config = dict(
    num_hidden_layers=24,
    hidden_size=96,
    num_attention_heads=3,
    num_key_value_heads=3,
    head_dim=32,
    intermediate_size=256,
    vocab_size=1339,
    hidden_act='gelu',
    norm='layernorm',
    norm_place='pre',
    norm_eps=1e-05,
    positions='learned',
    qk_norm=False,
    attn_scale=0.177,
    bias='none',
    tie_word_embeddings=True,
    parallel_block=False,
    init='uniform',
    init_std_qkv=0.0672,
    init_std_o=0.0,
    init_std_up=0.0672,
    init_std_down=0.0,
    optimizer='soap_variant',
    learning_rate=0.0126,
    lr_mult_up=1.37,
    beta1=0.95,
    beta2=0.98,
    lr_head=0.0175,
    warmup_steps=200,
    schedule='wsd',
    decay_fraction=0.689,
    decay_shape='linear',
    final_lr_fraction=0.0,
    batch_tokens=65536,
    max_seq_len=1024,
    doc_mask=True,
    z_loss=1e-05,
    train_tokens=158300000,
    max_steps=2416,
    dataset='wikipedia_en',
)
Each number is 128 + 24 x the weight over the matrix's rms, rounded and kept within 0 to 255. Layers, rows and columns count from 0.

# layer 8 MLP up, 256x96, rms 0.506, rows 0-71, columns 0-95
[[129 154 132 126 131 106  92 105 142 132  85 114 182 128 110 148 139 140 123 131 137 120 109 125  87 134 165 132 158 104  84 130 155 152 125 141 106 110 107 117 152 179 144 122 150 138 129  98 127 127 122 139 131 158 100 150  87 151 141 170  76 128 138 144 126 105 178 137  93 127 119  88 132 133 130 189 127 117 140 111 183 102 104 131  91 128 131 123 120  83 143 154 109 124 118 142]
 [119 123 134 127 168 165 126 100 143 162 129 123 117  94 107 131 115 128 127  95 126 150 127 119 138 139 162 119  97 121 138 143 173 126  94 105 134 140  97 128 134 112 104  81 133 132 121  95 149 170 131 122  98 145 158 129 135 203 132 125  93 141 104 123 104 103 110  95 144 142 158 141 110 129 115 128 110 151 133 131 123 118 132 125  89 105 124 118 126 126 163 110 127 139 119 100]
 [ 92 152 152 134 121 136 158 118 115 175 151 140 167 112 123 180 122 133  93 108 103 138 119 120 143  57 131 140 129 120 114 130 116  97  87 133 108 126 136 162 108 145 106 137 144 147 124 127 108 123 112 117 146 101 113 153 122 132 144 100 131 116 138 122 119 151 121 140 130 134 128 137 201 135 129 141 118 151 136 147 114 157 206 123 138 118 151 142 141 165 121 118 156 115 106 146]
 [155 103 173 120 131 141 116 133 117  94 135 109 143 112 169 118 114 103 121 119  95  85  58 179 130 133 152 124 117 106 167 160 140 145 131 173 168  86 112 153  87 107 156 162 120 100 116 172 112 181  88 114 136 155 124 101 108 121 134 147 136 152 138 140 107 150 160 134 141 117 146 133 151 116 126 177 126 122 131  85  92 140 123 107  94 140 134 171 141 178 127  91 132 143 115 118]
 [113 119 124 114 105 134 107 131 110 123 150 120 152 161 156 116 128 105 135 121 109  84 142 108 136 137 161 137 157 116 116 133 116 183 140 111 132 119  98 143 108 109 113 117 125 107 133 136 158 140 142 115 128 141 187 111  99 139 109 126 161 139 119 133 126 150 120 112 129 176 136 134 147 134 110 180 123 172 113  63 103 105 153  95 130 122 150 115 132 103 149 153 153 134 169 111]
 [ 79 109 139 128 100 134 131 136 152 102 126 141 117 147  57 161 101  93 122 146 146  90 153 153 139 106 130 107 107 130 146 124 129 143 127 125 155 138 117 174 107 130 165 117 108 154 124 114 133 138  96 119 151 164 100 142 133 139 108 124 161 125  89 123 125  95  94 143 177 124 115 110 138 111 135 112 152 141 173 216 150 113 113 127  96 155 171 128  90 127 126  97  87 155 150 118]
 [113 106 135 141  81 120 151 166 135 155 150 127 130 133 134 127 104 174 101  90 115 109 124 128 158  85 131 160  88 114 132 145 140  75  98 133 112 114  62 115  74 120 202 115 152 121 120 127 114 144 113 143 129  73 126 121 135  97 138 145 108 168 157 128 139  78 138 161 190 107 138 141 147 126 112 150 135 106 181 154 113 142 150 105 173 128 137 131 154 139 141 103 148 168  97  86]
 [122 110 147 107 118 125 114 135 127 101 111  71 135 116 131 137 123  82 145 113 149 149 128 117 164 133 140 100  95 154 158 119  95 129 130 167 107 144  87  65 118 167 118 190 167 130 143  86 168 131 144 123  76 124 120 127 107 113 142 168 109 166 112 134 136 108 137 114 130 137  98 110  94 138  94 142 154 115  91 115 142 158 126 150 166 129 176 130 113 157 170 105 192 138  99 132]
 [105 133 123 137  73 114 116 102  77 131 121 129 144 117 178 130 138 110  90 122 116  96 143 141 122 109 131  82 114 163 150 121 136  94 140 153 145 139  97 147 116 129 121 155 215 142 113 122 124 155 115 184 112 106 141  74 148 134 131 121 142 130 135 140 174 123 139 129 119 120 126  91 101 155 122 143 144 121 128 131 162 114 136 210 129 108 118 121 147  77 119 132  75 129 121 103]
 [149 119  97 155  85 128 123 148 143 148 132 172 114 117 138 118 130 130 143 135  92 138 113 142 135 135  84 141 151 124  92 151 141  90 127 127 139 144 120 121 137 147 135 152 137 110 122 116 110 120 116 132 110 108  72 143 169 121 122 121  92 114 171 127 110 132 168 138 124 149 153 143 156 100 113 104 163  79 184 137  72 128 152  82 122 140 103 122 111 110  87 105 106 152 115 104]
 [105 118 132 108 178 126 102  96 116 146 111 144 147 172 122  99 134 169 146 125 123 158 119 118 131 122 133 107  76 164 101 174 188 123 100 117 117 128 144 152 187 137 147 146 119 146 113 137  70 149 117 141 106 138 151 141 140 104 192  79 136 160 113 127 165 152  98 140 107 132 122 157 149  78 153 116 146 163 147 105 109 118 139  99 126 132 119 124 157  94 118 125 133 134 149 125]
 [103 131 166 166 150 141 155 106 119 153 133 130 161 111 126 145 122 146  98 102 113 122 120 102 140 113 157 106 168 136 161 127 107 115 136 103 132 103 121 152 128 144  65 179 127  97 166 155 130 138  83 117 132  87 115 168 145 183 152 129 122 128 120 156 116 112 131 151 109  91 102  98 144 105 143 149 132 141 129 133 113 139 116 122 140 139 138 118 124 102 129 127  93 136 141 131]
 [168 174 106  86 193  86 121 120 159 116 106 107 165  92 103 116 156 165 140  85 102 114  91 118 155 114 154  93 126 194 116  93 167 151 117 169 174 147  85 129 106 144 114 137 141 142 109 144 113 141 101 131 188  84 126 126 148 131 155 114 101 102 137 156 143 121  81  58 141 151 113 129 148  85 123 107 113 137 108 169 158 135 125 109 162 158 135 117 198 104 153 146  77 108 138 125]
 [111 116 123 146 141 129 105 159 159 137 130 159 100 128 101 142 103  89 133 141 178 101 133 123  86 137 132 145 127  99 137 130 124 138 139 127 163 113 100 145  96 129 117 169  97 114 102 153 146 123  83 167 126 146  99 106 157 121 147 114 130  77  94 113 125  86 110 127 101 121 116 102 129 127 180 136 115 131  67 147 146 120 160 156 151 152 118 162 137 166 124 151 145 136 186  91]
 [147 160 142 119 107 156 109 133 100 145 151 109 135 103 126 122 148 117 116 108 131 136 122 130 116 133 172 104 130 116 164  93 141 105 141 131 149 132 120 102 138 115 132 149 150 130  98 143 133 172 144 109  91 144  95 125 123 106 142 116 134 132 102 140 106 116 142 135 131 110 166 142 150  79 125 139 163 105 173 127  90 154 132 121 137 135 113 134 130 127  76 157 114 123 138 112]
 [149 138 140  87  85  90 131  97 117 136 149 116 142  98  92 146 129 146 145 151 135  96 182 124 107 155 104 105 122 101 104 128 149 162 110 175 108 113 118 136 122 127 146 138  93 164 121 138 119 127 133 150 149 127 125 152 146 121 131 145 118 115 113 102 145 169 138 117  90 128 109 164 151 116 160 122 152  95 107  90 143 124 166 116 119 170 118 118 130 125 125 112 166 128 125 110]
 [135 132 139 150 121 109 126 154 149 121 133 137 135 128 131 158  85 147 124  99 157 143 110  75 107  71 151 139 123  96 117 103 124 187 152 159 163 126 109 127 113 144 100 109 136 147 145 179 109 110 142 101 134 141 146 171  65 165 136 131 125 113 152 142 139 127 114 148 107 141 125 117  87 109 108  92 114 128 120  83 126  90 140 151  94 171 125 134 108 145 148  88 155 134 166 117]
 [123 121  99 102 141 127 106 158 107 138 112 100 111 159 144 138 100 117 143 117 101 146 106 163 186 132 134 129 149 155 138 109  75 172 114 135 120 157 151  99 131 118 127  94 148 133 127 123 148 126 114 109  89 116  92 145 119 128 134 140  91 111 163 134  92 132 110 128  96 132 140  99 130 125 135 109 145 155 112 144 132 130 160 108 111 165 140 134 140 124 114 132 172 131 126 135]
 [160 130  96 129 136 117 156 134 109  93 109 108 115  97 143  87 120  82 151 160 114 156 107 114  89 136 110 139 114 123 133 139 102 138 150 172 119 117  91 119 148 125 122 138 134 123 145 122 142 159  65 131 110 101 168 103  96 133 112 123 120  92 113 153 113 109 122 104 145 112 105 123 155 123 130 134 118 163 158 136 116 133 127 144 132 116 151 144 126 163 151 132 109 140 135 147]
 [157 150 148  96 145 103 124 105 106 128 151 108  98 154 126 194 106 160  94 153 129 128 182 137 129 160 127 119 147  97 113 104 158 119  84 192 106 156 118 111 134 145 139 124 128  92 183 120 137 130 137 127 120  74 118 127 120  90 161 145 116 116 130  85 164 106 132 125 163 121  98 149 143 141  64 145 164 171 111 139 102  84 121 139 139 156 161 127 101 161 155  95  89 100 115 131]
 [110 143 129 114  97 139 177  99 180 163 111 132 110 125 110 115 104 125 128 145 134 152  98 135 136 107 128 155 153 113 124 109 108 139 146  94  91 167 134 128 101 164 122 151  97  96 155 116 165 145 150 121 119 158 132  90 128 131 165 166  95 130 133 163 115  63 107  78 108 104 161 106 142 118 143 132  99 118 187 137 116 169 150 126 163 180 126 156 165 118 113 159 125 103 160 160]
 [ 99 102 169  97 162 187 111 118  64 122 148 108 130 142 149 102 133 104 149 165 108 161 100 114 143 115 107  88 100 128 173 179 133 131 147 125 113  92 118 149 139 108  79 126 137 119 155 129 135  86 104 145 142 120 123 155 113 190 141 147  98 101 177 150  76 167 134 109 123 125 105 133 111 104 142 143 109 143 144 113 104 157 160 103 134 139 117  85  86 147 111 143 157 112 157 140]
 [ 99 161 123 138 138 122  88 100 120 118 120 113  96 150 109 145 161 118  94 137 117  88 127 143 143 147 109  95 127 121 151 154 141 170 124 160 161  87 116 142 130 152 147 120 114 128 135 149 138 167  75  84 114  72 112 137 111 122 175 118 188  97 121 137 109 126 140 105  84 129 133 107 183 146 125 133 135 125 162 104 126 125 157 151 107 120 130  93 157 182 147 101 113 107 116 125]
 [128  98 142 137 122 109 112  75 140 143 122 112 113  93 135 121 150  97 198 110 115 153  84 147 120  94  89 168 138 129 103 134 159 160 119 134 103  78 129 127 138 156 124  99 185 166 129 133 131 122 127 127 167 119 140 101 111  89 162 160 149 118 108  97  95 107 145 187 145 157  94 143 112 138 117 136 111 137  68 102 117 131 103 143 156 116 110  77 101 163 129 132 130 149  95 161]
 [173 115 145 121 102 128  88 118 134  94 126 123 153 119 137 168 120  90 143 144 129 102 149 141 112 154  90 155 108 139 135  88 127 136 111 173 145 135  75 176 129 107  96 133 158 127 129 127 131 143 137 133  72 138 112 132  99 129 156 106 126 159 119 129 100  98 150 152 133 129 139 187  97 120  99 132 168 103 150 120  96  85 152 171 104 122 108 153 122 146 142 139 126  92 135 120]
 [138 138 104 107 168 104  86 100 129 150 140 136 105 135 121 104  86 158 131 150  66 117 121 110 166  70 141  72 125 150 115 125 132 134 155 107 148 112 157 133 120 151 135 144  94 106 110 146 116 101  74 153 101 117 122 184 122 127 106 127 143 150 117 148 134 166 130 151 120 125 136 115 124 153 136 133  82 153 164 146 111 176 126 123 151 152 126 106 149 147 142 177 121  83 112  52]
 [123  84 159 139 104 120 140 109 112 131 203 139 109 105 142 131 138 132 115 113 132 130 107 161 200 121 115 175 139 108 150 169 117 146 111 166 121  95 170 119 116 135 155 117 147 147 169 118 116  96 102 135 158 153 133 113 119 129  87 148 179 157 148  90 161 107 119 108 127 123 120 165 160  85 166 101 103 165 143 148 112 135 126 130 130 165 145 100 137 112 102 119 131 101 170 101]
 [152 120 129 157 143 145  96 106 101  98 125 148 178 104 167 150 142  54 128  97 122 103 137 167 138 142 122  94 161 130 135 121 112  85 109 185  99 103 138 123  99 100 132 110 114 144  98 110 117 140 121 117 143 143 141 139 106 180 161  65 128 129 102 151 123 114 125 144 191 115 169 174 147  80 114 120 178 138 144 195 128 119 102 133 148  97 149 138 120 131 122 106 131 140 125 151]
 [167 146  88 157 135 129 137 117  96 150 120 129 171 126 118 102 131 127 125 132 137 171 145 104 126 160 109 146 163 129 116 131 116 139 109 112 114  81 105 111 120 146 133 117  63 140 123 109 144 117 100 113 118 118 129 154 144 127 117 113 146 122 129 111 129 101 145 108 134 163 111 138  73 115 188 123 131 148 153 141 107 118 115 124 126 159 146 140 167 120 141 107 101 102 174 133]
 [143 145 188 134  78 130 136  51 141 172 107  76 145 181 140 107 158 111 115  73 122 143 158  90 144 140 165 184  73 141 169  69 106 138  94 119 150 151 109 110 105 138 111 103 114 197 131 129 125 137 144 117 104 123 128 121  88 162 109 120 104 125 142 127 113 124 126 132 144 161 129 144 144 152 137 134 127 126 123 112 109 119 138 148 100 137 117 101 126  60 116 125 153 116  76 164]
 [ 69 191 116 129 130 129 103 119 124 105 127 161 167 122 172 133  96 117 160 113 107 146 140 112 122 137 116 124 131 135 161 176  96 137 120 180 104 125 160  73 139 124 123 121 152 150 124 119 120  76  87 140 107  88 123 119  82 116 141 158 127 113 117 144  91 129 130 106 117 126 113 152 128 103  97 156 126 133 133 136 155 169 132 117 137 144 104 120 139 119 170 118  77 164 158 148]
 [157 134 142 146 152 116 152 138 131 100 164 183 120 139 128 110 114 134 136 119 110 139 138 109  85 154  81  98 126 131 128 115 156  88  89 160 158 131 123 125 173 151 133 194 138 119 166 124 141 119 152 100  75 109  88 113 112 117 195 141  89 138 131 122 161  99 113 111 112 138  90 166 113 126 133 112 140  94 186 145 124 104 124 117 123 128 105 134 170 174  86 125 129  87 126 104]
 [165 147 144  80 112 106 105 109 110 147 138 123 110 136 149 124 178 120 154 135 105 129 108 133 130 122 145  96 126 130 123 148 150 125 105 151 141 100 148 162 125  96 159 147 145 139 115 112 131 129 126 103 123 139 119 124 131 128 143 148 131 120 136 108 126 121 153 133 149 131 114 117 155 107  81 107 139 131 162 131 124 142 120 120 158 133 128 110 146 102 120 138 157 131 117  97]
 [125 130 119 155 153 110 120 166 168 118 116  93 141 133 136 112  96 101 156 119 131 133 154 147 135 139 136 126 129 128 146 120 129 121 104 132 114 136 125 133 164 114 131 113 112 128 153 113 151 145 125 117 119 126  81 105 162 141 141 140 133 126 135 104 123 116 107 125 133 131 174 110 117 118 128 162 139 138 146  78 144 176 168  88  89 148  93 150 144 160 155 122 130 117 160 118]
 [ 88 151 107 126 126 147 119 136 130 136 157 112 120 131 116 129 122 121 108 128  99  47 134 109 127  78 120 157 155 173 111 144 131 128 139 124 125 121 121 132 141 148 170 102 121 118 104 107 145 151 133 169 129  68 132  82 158 148 159 119 114 159  84 160 166  94  59 140 190 130 136 122 164 155 161 126  85 135 138 139 133 121 145 116  92 136 146 130 134 137 115 131 147 124 142 135]
 [172 148 153 128 117  89 134 128 131 155 162 119 146  98 104 147  76 155 146 173 123 121 130 137 129 105 145 129 162 118 160 122 116 156 137 145 128 138 172 102 112 136 139  69 117 127 102  95 143 120 104 116 144 123 122 132 129 143 117 147 108 103 170 142 160 116 137  58  81 121 125 141 124  96 146 124 125 126 128 130 175 107 135 146 146 149 118 153 126  93 130 107 113  96 177 161]
 [ 99 133 146 137  91  91 150 176 160 131 106 135  90  87 105 130 156 152 161 145  64  95 167 118 158  97  76 183 144 158 125 118 111 108 132 203  87 173 108 126 156 168 161 180 141 183 138 101 123 117 119 156 130 146 105 153  81 140 153 137  69 175 151 129 181 126 134 117 107 108 154 108 162 139 154 152 100 144 153 156  80 116 108 152  89 140 110  73 143 154 113 153  99 146 140 101]
 [112 136  96 100 163 148 123 131 126 186 113 169 104 105 105 165 122 149 130  79 124 117 153 133 161 136 162 129 128  89 156 170 136  49 101 126 139 152 155 107 137 111  95 164  67  93 120  79 124 136 142 100 128 106  82 139 140 127 155 167  82 111  89 112 134 144 157 107 113 131 149 127 147 134 117 109 169 148 159 143 144 174 156  82 132 141 125 134 172 127 132 149 144 142 167 147]
 [137  85 121 156 163 119 116 133 118 124 111 108  70 109 105 109 117 159  95 147 118 135 165 161 129 115 144 145 140 160 118 169 100  97 155 125 129 155  58 156 160 157 133 200 166 124 134 128 168 165 129 120 147 104 125 137  97 136 116  83 149 118 130 115 116 120 111 122 161 138 118 133 127 186 109 115  92 132 186 143 107 106 174 138  94 164 144  87 107 111 122 132 148  98 132 114]
 [ 86 140 131 120 115 157  90 132 106 119 138 125 130 146 146 147 108 121 114 134 123 119 138  93 120 113 105 141 136 149 103 116  93 139 119 176 148  97 114 132 117 136 138  98 125 159 141 115 134  93  94 115 143 135 127 125 146 118 129  79 135 144 110 155 188 105 144 166 101 101 140 126 147 166 128  89 116 117 108  87 124 141 156 159 110 117 171 156 125 167  77 150 157 136 176 139]
 [113 123 149 148 225 130 130  96 151 143 119 112 142 135 143 138  96 149 135 141 167 113 127 154 169 146 160 127  98 108 130 124 151 128 138 108 132 149  82 117 114 118 108 143 134 154 127 154  95 143 125 123 142 131 120 112 112 132  88 137 117 145 106 110 167 101 113 144 140  95 137 147  87 146 112 137 118 111 144 131 189  80 157 147 197 149  95  92 137  99 108 103 119 134 148  67]
 [149 133 116 142  88 180 102 179 135 140 143 102 113 126 120 165 134 101 118 104  98 173 170 146 111 187 158 152 130 121 118 118  90 126  95 155 151 158 130 190 130 121  91 138 136 120 105 114  79 155 128 129 178 101 123 135 156 133 133  76 112 125 127 161 101 141  95  99 111 131 181 115 123  75 145 158 109 157 138 170 105 138 124 108  66 105 116 175  92 131 137 160 121 138 127 140]
 [164  95 128 129 117 112 118 107 139 134 167 145 121 134 134  94 116 141 123 120  92 127 106 158 136 168 136  68 112 129 130 165 140 141 140 100 169  97 128 135 151 152 144 126 116 139 142 121 110 135 152 101 122 149 138 141 145 125 148 151 143 119 116  92 127 126 135 165 139 114 145 132 181  94 111  85 157 111 149 116 145 139 100 106 122 159 122 137 131  97 112 141 123 129  93 147]
 [ 73 142 138 123 139 141 143 105 117 130 143 170 128 125 132 127 111 145  82 133  89 107 175 115  92 110 174 128 159 104  89 157 165 141 112  83 129  99  90 109 120 133 145 128 135 112 175 162 189 130 104 139 173 135 151 105  71 162 116 191 138 108  94 107 142 135 130 119 103 185  97 177 141 155 158 168 122 121 149 133 136 159 113 175 165 162 138  93  98  61 148 147  97 162 129 111]
 [121  47 162 150 146 132 118 144 109 137 126  86 155 131 133 104 117 136 131 143 104 127 118 149 153 126 138 120 140 105 125 134 139  88 155 155 169  97  85 131 132 118 117 167 135 149 151 135 101 129 118 137  89 125 156 138 115 114 181 108 161 109  88 126 106 121  68 122 151 134 134 102  81 148 150 135 171 135  82 127 108 144 155 112 121 147 105 141  69 113 139  95 140 184 164 168]
 [132 124 126 123  97 141  88 121 170 145 127  89 141 137 139 105 111 154 158 155 123 160  94  72 154 159 131 104  95 118 113 122 191 100 141  82 141 109 132 144 159 135 138 121 150 101  93 113 167 171 107  94  91 105 109 143  90 133 111 152 165 127 164 136 102 141 126 117  73 113 135 126 100 116 143 131 135 154 133 125 119 129 136 121 111 145 155 163  98 143 101  73  97 102 103 160]
 [127 107 133 164 131 126 207 145 116 104 147  53 145 130 145  87 142 150 164 135  97 104 179 119 181 121 143 133 153 138 141  98 144 101 121 114 100 174 185 119 131  81 132 117  90 133  94 144 111 131  88 113  91  94 131 135 118 135 132 177  75 125 154 143 189 127 169 119  91 131 112  94 155  63 131 145 119 148 147 168 142 157 119 106  77 149  95 124 161 154 131 108 124 109 142  97]
 [142 121  99 129 163 163 115 149 128 140  88 106 100  96 123 129 134 105 153 134 185 102 119 110 157 121 152 128 141 156 122 145  91 103 132 155 111 109 122 128 125 143 145 138 129 177 143 163 117 148  95  97 121 138 155 134 156 157 112 147 148  86  82 108 138 125 122  91 111 135 148 142 147 115 135 111 150 154 111 181 110 100 135 149 123 146 112 126 139 152 148 125 104 146 149 115]
 [119 150 122  95 119 118 124 133 102 133 151 109 104 136 132 104 126 134 156 107 129 156 127 161 113 124 164 130 113 135 111 132 144 153 135 120 118 159 154 143 148 118 132 142 131 147 124 127 125  80 166 139 106 153 106 116 106 118 156 114 129 121 123 127 136  94 104 127 105 111 109 120 142 139 149  94  97 112 122 166 148 118 129 127 161 118 140 123 114 149 109 125 134 119 152 114]
 [149 132 139 105 147 109  99 106 143 151 130 159 124 121 151 120  91 108 157 126 136 124  97 138 170 143 126 135 139 145 125 119 142 120 145 149 117 137 139 114 122 130 154 127 155 133 116 125 118  93 127 125 114 112 135 130 122 160 142 112 103 128 116 120 150 133 140 115 119 105 158 142 115 161 133 101 170 124 143 135 138 122 143 134 129 123 116 122 115 139 107 103 149 132 143 127]
 [ 76 109 137 136 139  62 131  92 117 106 150 118 117 115 141 141 109 125 157 140 117 116 122 107 192 109  92 142 177 111 123 124 139 113  70 132 105 105  86 140 152 172 129 138 121 162 102 137 149 112 132 179 100 101 108 145 127 125 122 155 144  90 104 123 178 173 111 165 144 152 132 141  95 124 110 119 117 179 104 146 170  73 116 181 123 143 150 123 101  72  91 137  90 132 119 149]
 [140 213  66 135 134 121  86 121 167 148 138 118 125 157 132 174  91 178 131 106 165 112 113 153 103 143 131 105 125 152 142 105 103  89 118 189 152 105 137 126 163 116 112 172 155 127 123 137 117 131 116 108 142 122 112 130 137 130 103  64 139 129  87 104 158 124 125 139 120 106 106 126 130 117 137  98 172 152 165 161 112  75  80 103 127 148 137 112 134 112 104 127 114  85 197 106]
 [130 102 155 130 135 178 101 153 117 160 122 110 112 148 114 153 101 197  73 132 126 114 142  96 157 131 124 149 136 177 136 146 139  91 145 128 157 143  82 127 150 136 130 107  90 132 141 149  83 169  96 161 102 118 128 103 132  98  90 164 135 102 118 126 142 165 141 114 120 120 100 105 140 118 134 136 103 149 143 107 161 113 102 150 143 162 131 107  75 131 127 127 143  84 129 125]
 [111 158 154 136 152 184 108 101 125 163 106 156  92 164  54 138 129 140 126 117 123  76 135 155 103 137 139 124 119 109 105 127 141 173 140 128 129 164  98 141 134 134 118 113 120 116 106  83 149 126 146 128 156 129 154  92 148 166 129 124 143 108 128 138 121 102 129 158 104 116 114 128 149 102 131 122 139 126 108 115 159 121  96 112  97 174 128 115 137 122 149 160  95 149 125  95]
 [113 105 109 114 115  85 123 118 123 132 114 122 138 121 113 133 123 133 154 130 131 122 118 119 123 141 124 121 116 123 123 109 135 126 111 134 118 122 133 114 133 134 118 133 125 119 147 125 120 131 138 125 126 127 142 120 117 145 133 113 150 147 132 105 122 141 136 102 116 127 119 136 129 123 129 131 129 116 109 116 150 146 140 131 121 146 120 111 127 135 131 124 131 137 138 134]
 [119 115 120 166 134 102  84 120 146 143 142  89  64 110 122  93 119 147 145 156 105 115 135 119 146 129 166 131 168 130 139 127 110 128 143 139 114 175  88 130 114 188 132 138 135 153 107 105 133 133 134 132 159 114 132 129 142 146 141 131 149 115 140 122 123 110 136 133 152  68  92 168 107 159 138 100 115 161  98 115  70 121 123 115 142 129 120 128 103 119 122 128 129 119  94 124]
 [156  99 123 129 148 155  96 141 124 157 132 151 150 147 131 149 138 135 136 139 113 115 117 118 126 171 128 135 162 157 128 163 107 108 109 100 127 125 137 100 151 151 113 111  92 128  92 113 120  99 110 129 136 118 153 120 131 138 145 108  88 164 150 152 157 100 152 119 124 143  59 140 138 168  98 103 116 118 142 118 104 129 171 147 120 169 113 130  98 124 148 128 164 106 153  97]
 [134 134 132 156 156  98 114 113 137 141 143 147 113 103 146 189  78 140 132 134 127 114 138  89 124  95 153 126 196 122  92  82 119 149 135 145  92 113 126 109 161 201  85  95 165 128 169 144 154  98 124 117 120 115 130 136 112 174 123 161 136 128  97 119 100 141 120 157 136 135 109 127 124 154 148 145 129 134 131 114 106 110 106 126 116 137 117 131 123  84 137 143 150 117 112 118]
 [123 147 166 152 154 173 161 143 103 108 101 144 100 102  96 136 101 107 109 111 130 119 120 163 158 137  93 151 148 166  93 161 142  69 141 131 153 133 152 169 103 130 120 155 154 169 141  97 144 139 104  87 139 108  70 117 129 111 106 137 135 116 121 107 127  84 123 173  78 103 113  86 163 113 160 139 151 143 102 106 155 154 113 104 133 191 128 121 111 137 157 106 120 126 118 112]
 [138 182 146 138 122 153 144 148 106 177 109 118  92 108  85 118 107 128 135 111 108 125 128 198 123 130 152 135 137 124 108 114 118 128 110 141 140 153 145 167 155 165 152 125 115 138 146 136 109 115 108 132 110 101 104 126 103 108  90 126 155 120 140  74 131 112 132 103 108 156 147 122 145 112 115 120  97 153 158 157 106  99 118  84 131 187 144 116 162  83 116 120 146 111 124 128]
 [146 144 151 136 135 156 111 112 125 105 134 159 144 110 110 147 125 174 134 191 140 118  82 124 148  86 135 126 176 139 115 161 108 143  65  91 147 144 130  79  69 125 126 108 125 142  82 124 150  94 132 148 136 160 137  98 139 145 150 129 170 110  88 121  87 147 201 121 100 106 101 114 139  92 144 152  98 145 132 154 128 158 131 131 140 160 143  93 116 120 109 132 162 140 142 124]
 [154 159  69 197 103 110 141 100 146 131 123 112 140 157 136  87 148 161 125 139  94 141 115  96 110 148 170 142 125 154 123 144 116 126 134 110 155 130 145  98 139 125 139 183 157 177 108 145 155  96 113  83 106 172 147 115 137 135 125 129  89 114 122 101 101 154 128 145 126 163 119 130 132 118  87 119  96  94 104 121 142 213 146 132 117 106 108  80 132 138 147  95 118 158 148  81]
 [142 146 137 131 148 152 113 144 138 151 145 166 182 152 107 116 133 137 151 168 177  91 112 140 134  94 146 126  37 130 150 148 186 140 126 119  95 134 108 126 141  94 144 142 105 113 133 111 103 106 149 135 102 145  96 115 134 122 144 137 134  95 115 109 133 140  78 151 118 145  84 127 102 129 128 114 140 137 116 154 172 119  90 145  75 126 100 121  88 155  92 136  79 150 151  91]
 [114 122 129 100 118  83  96 126 195 154 101 130 175 157 125 109 141 118 135 117 101 140 130 174 112  70 133 108 121 112 106 123 123 170 140 126 193 133  94 131  96 150 137 117 108 139 155 137 130 125 104 123 146 146 134  79 109 149 119 151 155 123 127 143 133  97 129 157 123 143 110  89 116 139 130 169 113 136  99 135 155 127 128 134 114 158 147 125 133 170 104 114 152 131 143 153]
 [168 133 164 133 110 119 107 122  97 124  83 109 188 121 141 121 181 134  91 140 148 125 125 106 134 138 142 163 157 120 122 159 114 100 129 151 109 103 112 104 113 145 144  98 126 118 134 110 122 150 117 128 102 127 143  93 116 105 141 176 124 163 134 165 126 131 119 136  52 103 115 139 122 129 119 137 129  91 128 114 131 147  98 166 106 144 132 144 113 144 155 150 131 160  91  90]
 [175 101  86 177 107 180 109 123 134  80 156 165 141 111 154 114 113  92 129  79 122 107 108 155 120 112 160 160 160 119 156 149  89 117 139 162 135 127 166 122 118  95 108 100 113 116 117 151 105 151 139 124 132 128 117 165 154 150 133 164 112 117 129 172  61 121 121 100 148 109  82 145 191 139 163 137 137 130 116 126 127 143  88  80 110 132 160 145 117 129 106 106 123  98 157 115]
 [174 109 144  94 100  95 157 150 165 134 138  84 100 116 134 126 123  89 145 154 156  95 102  98 144 129 158 123 135 116  87 134 176 152  83 120 132 103 173 107  87 127 154  78 103 156  80  97  89 144 170 113 153 113 159 162 163  92 123 159 144 119 106 122 123 141 162  75 102 148 133 134  93 140 126 147 134 171 145  99 180  81 173 131 115 160  92 141 131 115 124 106 164 123 113 103]
 [129 105 114 144 110 113 117 173 139 143 108 166 114  79 216 136  89 146 152 161 121 148 119 113 105 118 124 155 149  97  96 132 126  79 156 142 170 113  94 153 105 192 166 123 151 130 129 124 127  95 111 162 122 123 112 127 126 102 148 119 111 196 140 162 144 148 144 156  77 159 112  95 108 120 122  97  99 119 161  86 148 146 125 119 111 113 115 120 119 137 103 146 117 168 116  86]
 [124 116 149 152 159 126  99  93 162 161 115 133 135 107 110 142 126 116 128 190 121 136 110  68 125 137 131 132 122 153 161 147 105 125 177 139 112 131 150 120 141 126 117 181 119 139 115  86 117 150 120 114  84 173 145 114 134 108 177  72 123 161 155 103  71 167 152 136 111 145  92 113 156 142 142  87 106 110 174 117 133 167 136 107 112 104  96 150 151 139 166  99 132 171 123 138]
 [185 117 163 143 144 141 139 107  93 162 128 164 136 117 110 159 114 115 117 132 150 163 109 133 131 154 118 125  95 106 103 134 117  86  75 126 149 138 133 165 105 167 133 129 115 167 193 148 128 145 157  92  92 110 137 135 162  97  91 164 136 129 123 115 170 128 139 118 135 104  66  83  79 152 131 130  88 142 150  99 132 186 146  99 135 156 111  63 158 117 105 152 168 137 146 112]
 [146 136 106 133 145 138 100  82 117 148 142 147 127 142 150 121 136 124 145 133 131 126  95 144  97 112 120  80 143 127 115 146 124 167 143 119 140  74 106 124 118 128 154 124 123 157 149 138 157 118 116  77 107 131 122  69 135 121 131 134 132 158 111 136  99  96 165 144 136 183 130 127 147 127  99 104 124 109 104 130 111 123 118 131 132 133 181 152 108 180 113 112 181 186 116 107]
 [128 199 136 126 138 105 120 122 152  93 105  97 109 145 140  55 162 161 130 126 124 103 132 138 125 126 128 181 138 147 169 114 105  95 149 160 182 147 110 118 119 151 140 128 123 100  99 132 121 130 164 123 102 159 178 134  93 138 144 141 109 139 124 100 105 121 166  72 118 150 152 177 147 106 100 116 127 124 117  89 170 135  69 110 139 160 153 121 122 156 126 121  71  95 163 190]]